config = dict(
    d_model=128,
    head_dim=64,
    d_mlp=192,
    vocab_size=2810,
    positions='rope',
    qk_norm=False,
    bias='none',
    init='trunc',
    init_std_o=0.0,
    init_std_up=0.0353,
    optimizer='soap_variant',
    lr=0.00627,
    beta1=0.95,
    final_lr_fraction=0.02,
    seq_len=384,
)
Each number is 128 + 24 x the weight over its row's rms, rounded and kept within 0 to 255. Layers, rows and columns count from 0. Numbers have three digits each. The size before them is the row's rms in percent of the matrix's.

# layer 2 attention query, 128x128, rms 0.176, rows 0-127, columns 0-63
081:137155142116122154143124109141137168116167098161105126113121124110149117134104125156122124134116151103127159141134179127155137113110130123133151109120102100158142149146116131096177172097124131
141:124117143122156144132158105121101086143104132119140124163140148150105095130144122150138152099101155186152136181148089133083111109110094140175138189102138174135117057118102103147154132111106117
101:095127132105141131095167163101122139103152089138129108095149119121137148103088151143105115150148095112109149103129180111126189144116170105115132128104138122119141154136132139096143119118108121
103:135130141095101169153114070148098158090153087147156137099100132145159113111117077143098089139167127123112143135113168122128088121109154123121106127127142126140110134168172154121181158126107130
100:126141091150123140131165100143132138058123140156134116151114137122132118119124111152121138120115124112113155126099144130147124147219118112134092120103113095134113146131143118128099155154132098
092:117131105136127111086135112085078095134091174083137156149147143136094167106094118136085136127119133112162090125138138142139114154173080136129098113087126144132137173118142129142096130124152149
107:115108138139127137150172094113122129117080127119163099140134177156087135087124142102126141121097093139106125115087150103092118162140097131138106136132165116143105111165159136118113186124123116
105:108160152123119131162118145132148151131123106144120089118075108117126120095107127146122091158129142079124145148157122102119105100132126097094165098137126118147123165147114120122118172084090142
112:116131147120102113143101100177182125117160133114121151097111129098117139127152135106146103079116109135133153116122192109155158130129163098118099113150099095141100134123169159169127151120134091
102:097141129120148160150092106115150104124141133108153137073157128143139108117116116118113123161120082131129110118112131101122112111141101116122124108151112081082096164137146145112116115152126111
103:142122123090173113187144114147103123112135130101117074113148102143135097180123123119102135091123127152096116138123158127152177130152098112107090160135158098151115110106148202146137169121135118
108:123143096139125118160125138144146154101177106162077097135132132106142122103150133162148142112111191060169156122152156106159120135115121138144139140099126092111094112088104138109113149126130100
111:162164134207154109119114131107146110145176117149100161165062113125139111140140114115151145114111142111151153115108120146139116157115118129121110140136131140141127157128117130136090076095093121
110:117141134170096110115158126087111147122102138097117131117182138144095106120134146136196137153129138067131125140069138096148061104054152130098139129134094118135123137177120119112131142110114146
097:106122118150150122135125086144130130108158105123111123084109106147141145141161185084121143150152116164104133099132118139169107102139106129199137109160065143121134113106094125152117150125092133
103:137094153133107126122120127101085088115142160158156126146134117183095137109114099142188156101120175123182101128096130128146135123108119116151122147112145136138143121160109099126124120078153137
103:078146134114148143125117114116141140117119128170101148065144115102122163149166114138140152096114109148124107131123129127133138073127105153066143141114104140141112154130114146123134115102141121
107:114152159130144104137106093102128118156135157097097115134127142132111140129122153140095183116114152160137155117160113177134133100100141141154095114126102147124125127111120165093115090081167141
102:129113105098134129117140142114102101118146151164089132139132115107131137160153145108100137108107115157142122125104149141154115172122164155111102154159140098180188129138162091129157132127170136
119:109120116161164091152156130131133133159160100119111123102124132135128129113145087120123118105122142093164132117075119098130138139191148130096141116111130126105114115119150150102139107121186120
099:077169124120158108140127123089118125163145150102111159118181111131137115134139132116106105108117160145152137133121108132114078127158162153181152134134147132155168111152138137131126128120158093
098:100131085111148122123162145110152110124107110102141160129101107148135133167124105118134120111099110104107083166122133129089134156144069108130100137115117118096099134193105124145099124133107137
099:147161137176150142158133137067188156143129109118162112091113114136101112130118112177135150111111136138178139142096146136107140153089137126133129126124132110124131088144135130145150162082083147
097:120132168146150144131109135120129108096113129147094103172094130127134184092168089121083108148117157122111099122123110120115124170127134155119134128145116159095146158101124188176130128145187123
107:130131096122136184154135139115165160116150143129100123151183114104085108101126135123069126144134129089131102156108146119125114104116102114148133122114103135152141108118126153093068140115172128
107:154116160124103119124124091125133115148118177092160155138143098107154125130141125109104149135107129143132124111140135132121111157110124133107154085144143134175141128148089147168134109115138105
116:140122145114137133138130148154162125097138124167133129120129118109140124091119130116160160105126140148107143133133148149125083143118167154133118113199120119152129162103125141115146113102084149
098:107107152122110129126153147098146153161131074099105147164096149122189131108136108128119125123123123079110118106157110112161139093135135140083137172108110144106136148122151128095125174102163122
097:084126098116144155157132139145093089136137206122109165118141123188135124169107147088162099128112125160088182098134142105163105095110094116129131115102118119105166104109116112163130134123133111
112:125105150117141117113134108174180125156131134110064150128139121153129132115109102093149131119174131094119109127110111117107154167125094129135098103151136123158106155140121049151132113081137136
108:141131152123137086110165102098133139127162100106138160152128122124132159151103125158093133105138116129131094126147138117127102091101122129147164118127134131104116084101123134135154109151086151
108:120129132135135124098174069167133152127150165136158125129138124140143103139120128164131171128104098137117149116138129121107112137121148097128142136161146136125126107155117111154127151124159099
098:167161097122120162123134164140129094087107095114126151103133093109145155134114116139144170125134104138108087106124117139170139146119123112057117145090111159123149121080118076120128156120119140
108:143116103139109126152105143151158123126129120147086140093145124121185131115137157115149138130107129121107112132077128099102144115140156160088107091152142102133145109118117133141123171135116174
095:123141169129108088138124099097163097140154150152144136113127147130105105185120132118115079131139172135139205152099094141135116073121127150100113151107106113142082130153143150176159123142144124
107:153159101149121151139114133137156178118172133129137113128107147109152122116116126190137132149113139154108180100121152125102116162150136116107127118101133107146131151147171146093120132151129143
111:101130087139128103110130163093125115127127143130151176127167145124137112146137115133143128117112102191146135174125126134120091127114151142124143161155118119124112097098148103143154104113165118
100:121109119084147132143124118136076065159131114143124126138124120137103139086117147103137111137124140123103146136144135142091150124147159136157155133195158107095116137079130097156108152092103152
097:153132102165120068105113155102119151087077120123102145112107157129147089122128101139106183109104126147130144144108110157142134124146113154121127134137085124084147107140136118084099140133103142
113:166144154154122117112112176118139102130133113135077088151187117132142148153160123100146120136121143149130130104117173150141165141122109159179121099115159086082109107131120147139108138152125103
112:142113136126135122124119131159140143089128122141141119120166143118152084105126123129087138121128157145130106124190149126109112117169083142107152137109136118099147105113094155136151122127130168
114:147127083089094137122131129142131150128137092181135145121122151124121116115103079073125145139149151107115141113178109091162101122116118137094105155122128102145065154147175141122120136148126198
106:145160153172158138118163118117096133160098179127131145127179148071132141132159162115112106120143143161134098178144125126140119150081119153119108146105189133102112148114118077109141116132155121
102:099133164105148136131133109138155096114103138143142136151127122139145089170135117094108105100120131123153170094114096156142125145120116166145121120141154131127118117106134106165079070145102136
093:152146089150106132123114120117136170124078126098156129145109114106121115153153137135183113128091124115124145144119139137118108137170103124158185140135128094134142125110132109144121130063146164
115:142146117140147084145121210151144134115111141144114142157136145128103155110123160135132155148122158108138163115116114121075125149109101118131138150130126120164112153074108117122159149113157130
103:103149158106115177152114118169113123179116139083074116119144146160093134119165131146109131133085141152149141129103108129110098143174116125108136167157150103161108117148154121118133172100097148
103:097160121078119148136087111121124150173143105167141111175181147114140094119113132140147096169107123119128106130103150102092118162138124154128146083131102135129158135145158131187121133092107121
113:123146097091127156127119094109147130100155134155097181123084118124146134109159132084094140129102140126110089095163116159073125156117136108152129111102103095119147154090142116126164135130140153
113:104102133120093114170128142116109146118110146145110134141164115119095108164086138131125181143156140107119124129134132117108119122112138144149142114136112102100079135127148144167124133165143130
099:134150130096130113137113099104178108159125181134080087142124159153141134179124107121106101133133120091149133143110152132146131103093124095107161102139133116124116127177131085116092109169149099
109:108152145165129173123096080152157123154100157129154108157097175143111119101139122077177137128134122137119128144155111130112123111050122121132123138109111150132150107114160109092096112215134110
108:128160162145101092126104121147084165147102115166133072179121149145157166122191153129145123141153081154102085124158114120101117093132129085106095111119143108117121071123147131125131142128154120
103:132152152131127111114141133164122075084144125116071146148199186130103145120122154135146082107124097126134148134166142124112092127142148101105136114162111119134129123141112077111125126070113162
106:130092118101153098135120157136133156152121126146095130155177133167096116075144108127124127146121123138132119112145150137162153174079170113127120180117130132128110104113122146107134116127144096
113:127136121119146118141128186128110162153126119104084108131133127157130155126099172119147114120078132112115163172083156147130105126117095157146106149130128153151073166167139144137143158141119119
112:074148078135110151143146128192117127108122109152156143143145054100157081164130107079121114101127140097165093120169125144113122071104146120147123116121106091137137132142144131132105131135108150
109:160113085141114139118126115112160149158158111103109106169161112138140130084140104145143148155154119158138116095090161114107093101115118119153130152112106158106167103070099137098141107177111134
115:143121119129162092125129147124146088150168071150131115122126095140123135104136126159149137066091137124118165143131102142125112117135136100076136107108142132113107114126146145119103153149165159
110:135082172106142127136125104137155083126087136108090126113113115142125121128105094148138154121101111172144132127131065120117087137115148150159166124096175152157153120143088144154096108093100110
108:137123109153126150106136113147168113126109149129163128166148107141129166154150160152105138086112105156107118147096116147107142115139119171143148136158122141137109152148133122117139111115161152
101:153145164132148135134150124165158154117131163129162126115138102076133120097131154073110156134102090120138074140150134086097120117162131081134149129086117165139135156134107079127137115106077114
117:124100087145131169124143163099121120122126146172115143116104119193080156138160160098100130131164146134153116108104128143088137118136145146085091161116158163101175132134123138169158061150160137
118:147152161143117104138129120132124081163140092139121136142157098107128132164167094119095113144100158119090152095125126123152102140138120123155127176141096107089116160153134093136105159152141123
097:114125156166139093103100115192136079065113111139084149152125098122125145137141128139105137129158112132074130114119103085132189099118127133128205153146153143142146109139119128088160127151112159
088:143153155142132149138133110106164164137132131088159117132096148147162154139123147120123101151129108115153195115137100166085122137099124154120141124079136112102142165132153100156145063118116086
097:088133108126115127144123135128097117152108142167103108161153131124087094133116133146162071105125127114113099115117155122131114134121163110122135127102117145099105132113142117064153133123108107
095:103118133160150098107094137161106086080103108169112154161099078147118114126157127124139151134137126115115110128119114093138177123173164118147173131121148100104146133146103096118140115135142193
093:123157144145100138128136120110127150136141106079147151086105100126162146139103128173123148145099070123092156132125117129089087116089163130101108124110116135151156174095130126112111105122131136
112:121132111092118170152151124117105179144138149151120093123127129163166147111091152092147121140134158126146118116135126161152146148128147176185128109112098163130113116132142142181132162107101117
105:123134154130127103120085142168114063105108125112107155142169122106133109153173125160123146085105148115096132138107129106155137144128141118085156129157165095095134123164132130142078114128106128
092:101101122141128099157152146143121098167183138139091113117104127136112142122108105131147076146139123152077169116103174094124109092124190135121184143120133115092160144151118094135110123123114152
084:101148119140138135157098139094108138114069134161131119144167128155094129127119161092161168113132138119139086103127136083132130141119105117140148162147141088139125072159120089131105100118150177
105:140148162146121150083140101166177132092150132163151129129083106115086125088158143136167140129154139149107166106163142107157118102106128140111129140143131093136122134147114128130105134136136156
098:180157128139144085110110129130145134127126129088119118137142128103146145141149113121140160124114121164082093116097128114122155109122099120119118167152170103081101079122152157079133171167140167
095:151128115072092107114134165167106095122123127147119132139124127155143105123100115146137090102122114138085151131140147100106151120097137089112135153117131160119108059112145125128123106194138100
096:114139159105131123114088146126131110110101153102136135138157109113136110136166143109153144101108123168097120173134158115129143161123122135157092152148118062073147111158142099142129116119118135
087:110128128106142142087156196127106178116138066131113111120140109114141180162142127111107133134144131151105112140102195081155148111135095128171134116113111150158115135134088117115156145138116145
094:124159131187152150129117113124112115139068126128125117143167095128127150120166139152116097134137155123131076146149119099162141120143119105100161105089099142122098153116115123107119150112116153
084:118114168164107102117128103207108096108109108150098164161090084126105117132108111116116117131140150124105134081150127108117118104101128170135167119120148101144115155136122087135119147085119090
071:202116112118143124112142096159088121129107150143121114112141103123117113106125145144102150131135135137137059127149123142159116125132145144135119123109098108140109144180131190112146164149136124
098:102153148139113156139163118118114142095090101124160082132162140170114139099134100138118112146140152136152141110139135133079115134141175104106177107082081128116150122138134130120130117113134102
092:080131119128092124140149121122140114159163148102138111128129141135118148139185116119106130140101128128108071123071103153095097158116165144154101099151126130125082179096156132134141132082103110
098:139136149128086116100084139130125137118127102132162148142158126110173135128165124152126171092108100129151123096139163158121133156167136116103110131133136096146133176123117118125127085168118090
095:109096131121128135125149165119192086157143101100134058123102138130147136139142121168151137148099134116127098137108143134094136161136179130139144106154102104085124145117133146083136123102117121
088:116134118108131134147105091116136148084097122097133162109088154126174155121127185133165063132107123094158143134130093108116118155160151119093167105104116109159117111095101122166129100137124126
084:114140152164127110136101138099086107140095098095117117092152108124158126104131109138137126145137151178151173087124140119108112138101176121116123107128138105160132172155147130110102134084109125
081:124086156086108136119099172121141118146136133166142110107095101142153134123169161149171105124103132128143154109129141146144155131124155149167164097194131108109123160177110149108129113091129138
098:146105138110114114102145138153073125140115141135100111150151140107148148126127120127119161125142136148115078108125126049156115099110123155127098172095148119109095097165143129123128107108115124
090:111153189121130137144113136117108137146119081133100137100123114147116141138149139132130119116115141118128126131115093113141144166100121167131159120103081133122160110158155142120081092162155097
081:154135175123147118133132098117193072121167127064155126104098101104145148107146126150125120151148108135096099151147106098101107165115131116141124099115117123110122114123105140177109145114096139
085:127156119094125131126140104129118152119100174137149104095153086092125136161093109190164123148118141101133101149077118114084085124147098124131071085110088101145132122107139097143156118149125150
084:126127113114073117096173168084131103137083096133116111105130139149110107135092147165118134148143136139133136136110128113128139154142119123133146115084114123102148139116081112108129159119157142
094:114084158092118145162137133136144127130101155148124111127104133135143112146116114144099162117136130087140173089126115112111149149158138144137141127135135147136120145105136156129075123133135118
092:158143094127135125178160134181117148105152139090115098136115145125096114114107102137070112149122130144131146151107122114100166108119104137069128139121127112148126103151161076107141101122133102
084:129153102128152159138134129113138145157148138133085123085114133119122136155062162122138107118125117141181157156145129182132120135107128095133114121122124157146115138144164127128151148131106108
096:085125185116101095156120160120098106052122113131122125149117101137163154105135115145154123136130145103092159106129094110116135106121163122138111112121123132086150172150122147152113100137158120
091:125090146153090120143088133134118131135135145138162110139122118155115154115136150100126124103068107147163121142110175123127120079133059140170153079131152121130146132154129189145116114122084089
094:128119159132152099153114112137132133144124120095122119158135128140150145132096102113106108156103138145169101130130067102117174127147151141162130153105115153113130141175110114148111156122118101
087:148151154116140116138146123105135135146160149137121090131134116085098097159136135135176149107082103103128108104128087124127126112101126092102079106104121141134145117114116121144106141142124108
093:133160094164114137141168132094153115147118098092127114134170167067081109166110112123155154114122152149127125142140138110104093114160124133111109133169061176124168112115117134144104103111139096
089:124124154160125096127102119127108179138111109150165152129132189136162122096138078100124139109081108171117120130150106137117156130173113133143108163110121136119125116132117110122138108143133116
090:148142107125117147177113123106102179149139156124083162081118152108087105167111142132139153146133115110157119118107101146124114129135144156162138125086135136107127134124118146126139171089106053
092:105117140128083145129141166118164113121121166167106104154120132076131099103120087155151121109106171139109102128157151136114163141109126166145117142150152081167150115125164124128138106149074165
099:096129125142141165149117157126142133144117152082147088137135102163122103156107172140176092163148127119074116145115151134107144133124115086129136116137141142164107118124136117126090150130158169
097:141086121142167136105107152170117130117112153114158159115135107148088101066150134140140131133070183140087130160136155136118145128085136135086109119114110072138100151165139150091128117129111111
102:119151140150113088116131155149150148140130115133113115117163114132115119143096121154159125167148122123070076124094151131150127115142128119153212109087171114139131122173124132148137113153168154
083:141143174158125115084141127083089106128143094157153104109129100113123154139100179152126142127146130108091117120090114127092120085088080133119131142166149103095182124092102121135146114137097146
104:080095143121155162174138104124151086186085175127096108134167118127129135151117131086139130126113170137118172117134087089129135151124140136124139129127119098154124164075166103139097135091133125
100:119153156148108131132137119173119116119095126132124133139160103080109088120113147157164135153152121131124136085085141111099104121132108116107148161081125119102104092150126145127181156156109107
090:149121117128148167103100159148119144120118130178120090148109108115158100118136121120157116116135107117097103096151137132145102134118104154114114156132157144109152146138142104066143118132096159
098:122123117137112116135147114129129135108124061169126168161148099134136135137124090093170137166095132092087112104068106098144105130136089127172108120111123159113159114141134146160163132139059127
095:064142128117149157140157127096104163149149140159153172092135105092129122108143098135191169104180137138136128144099153122122081122106111117105133117148162167146139153154117130129121163156121143
091:127113142137116140133149121126104150126143132120127102162098142186157143130166129134105189137123146155111130130129116126098104142129120139115143115131182095070111127103115106128181145143137128
095:156063126134103124139129119085151128112157094131138141136112112144174145108125130147115109089115108085127139127108117147163136137124124170121104128184073101138088119133162154100124151106123142
102:156117121153129143148147106080161108106143105081136139128142136126151116071148185158107131136102134126072163120125110139156121148116174116168126140137131160143112167152082135122102135166118132
085:097131116132066112130081194127149142125143125084163116132112134117136173116134139124163183112083151069111117108164111139151122154161101127133107117103115124147097091120120127141132161129120141
106:144104118134139118115117120097104106098124110128119114141125119131122123149165123102106145092081119126179125135143145134133118158135126083097112121144170152102139168091088115152055151112099147
094:098119086084190126163119148102136127090147081112124125112149104106154156158109109116120139116141125132105162115168126131131111131134160141188120116104142125103117114090153141159171120145097171
092:095108158098136083121110153123148150117156094124151130141121101086141116118100180105129101119126141114127068183131089092102152151159160120149125106115180161122133151135138122157156151099110112
090:092081123132154067118163121149117134152152138136083119154164149136091127146121148106113131145108096140169097101121112094159081120096109124130141141057155129122120102164120115137098118158119117
101:114165116150121111134104112110135106149123080132132129125102108113161112117120133113103136138137122141145141102173122159143105133128168111126117138121133132161094154147094126140119117158069075
098:145133134104154084126142154112143131119140140057121162147113123098117135131133080131137113122079136157169159082117119112128105108168107127104085105107138133120112153140132150102114105156153110
094:115120126095110153146145106132132112110109162164127141088127102121119121128108117129113128119137107173116121129076108150108080144091139127190126148140165141121122145110114136134129120052162130
096:110115117122116122126128124141113152144159107185099176146128125135106119148109143129106180116159065147125127113087131170141121125158137142161135132097159150138128163105119097142155066116119117
088:123086110144124126144111157143100195107107149152171107135118129113144096123116139117112107166087129127156167113136167136064154148107112116131145137122095125163144126064138138134068135133103089
090:124103089148064097115141132135103127106147152094139155146157132123116151117120093156116140119154132150123129109155140122133134119145124208109070114146105126130135105125145115149141135148134129
089:117129132152123119128099151153132102109157162090102149130141119158115141111113113140127122155096120146129130098113128095155105121130119086170154112113127171107144120101139159129145101155129098